config.toml
num_attention_heads = 4
attn_scale = 0.127
init_std_o = 0.0
final_lr_fraction = 0.0
max_steps = 6060
Each number is 128 + 24 x the weight over its row's rms, rounded and kept within 0 to 255. Layers, rows and columns count from 0. Numbers have three digits each. The size before them is the row's rms in percent of the matrix's.

# layer 5 MLP down, 128x320, rms 0.227, rows 83-127, columns 288-319
102:128111095098116177112146093144173130123150120118112171091131119103125143149137140178108131118131
103:109123153101137126128062134141153161141116136129118151106127119158111147076115112115099113088073
093:107108095123165077177119154101126118131106128118088132185105099118165106147144126085154134092097
102:160114099123083109137160165172132122133158117093115153120105144186139138133079129111146120101083
098:146136108151094101108077101118123110152142081122116139112100145100142093113081116087126139088148
100:148135148119148121118153118129132166139143120083174102102150129126152156126107070070136137098121
089:130110109145132119137084115104123180119132152115137127118146112133144116102071131162155170106121
087:084136122125121126131098145120166143139150115144134121126103091194132146166146137081150131134151
102:102142093118124111079154119117140099155132124158164107125175133120146140128134112110126146134091
091:134105069132141134150134126131151125077143126109149133156121085091147113159139121103085117105132
092:132117117124104130115075168148138157101127111123142139113158114145142134087139148128110103106136
091:119117142107138143157128107120173116111128143108115149187133122157135154156149119139142134155104
080:104132090146142099122148110130150145116120150126081119147145145145114088142139158119118166076102
108:105180079160138096136133145146124133138116143136100095168147113137126104150148113156106104080089
104:099129114117173133111102089114153132100155121128155145188095139140146186147138144139122126121134
095:156110073135111126111105169148135130091147156161146133107170145102140136187158134163159114122115
102:127148127137156130131112113122144107109136137161135114150130116125148145174150204153139131153124
109:102124091144132117061134161166148084117085134108125172143113093115125103151176111126108131069139
107:139150161143084099092146070116153118163163169122094102144146162090144117073121181145147175094120
095:089149118151093157135082140123109123131158135150096134115110100119090148158103090125134081142097
090:174098140164144106114093139180124135138140151142078117105104105112128134153087135137139124098105
102:115105101111091148159120130168121130123150153119141149140118135132125101062118140091134156128151
094:118179110138124107155137126150149116100132131104137101137147150146126084154152094122153169151127
106:108123092103097105141164177168101152112132119135128151105141104141119150142146135114099096154106
092:106135165106112108140099121104097152137113153090125144123100145129131139150096128158168171115115
098:071146144111079144150115116138140122139094126125085145097124130080139125086096136088127110145109
104:154155129143123151115146132184128086073153114165122137118105102163127136134133132113143091139101
095:144158165138093123135148164133134131142145141169097082118093163124139154099098121133148143121121
098:154173166104139127071110132155145134108115091131147122134137181143116148088152144080116136142131
103:106150116113130102144064125106118157080140139121150117120096092105150140147160126112137143112153
094:109120157131106160114120154160094129125119140114149114173105121153145157103095149131109073093141
093:152153125122123112148143127083131140156138145156149124114102173120133112083114093142111123150124
095:132134115165091087133120141104124144103141132141120141133112141123098149114129154139125117101136
080:090104117121150111106107119178121139131114109168133121091128131122135105118125123144166151097119
108:133136101147125133147113147100171120144127144096110142085137122061125121157125135145173092157143
100:127112132108137104124119094106127142152128118120108118130139159121125135104118155109122096159112
101:141091165113134105123151104116110124120138143131083147138153148094137158119135133116139134098119
089:150128141140117145097131122110142135108131133179117133119137093174082121124149128145093085130075
104:178110092100144115149158158098124125106142137137133140127151144068126149139153144121150108127104
107:146131134119123134109115112118137121150141122098163131111126143099148113081141137091144121153104
089:122136106119104129123097154117130122151130132148179117090116122158168171083141142186099122146116
087:123099175144111170157113098135159092096092120106115106139167116153157141115153182128136166132171
096:120097115146109110155147128126110105154097126129153177148143155160132134103115092119123124122114
086:137132132125114112063114177090116098125159117123176155119117110109170107123131150132104109139150
096:119093129114130101105119077142130090114112139131129132151126118150126145065121145108116144113143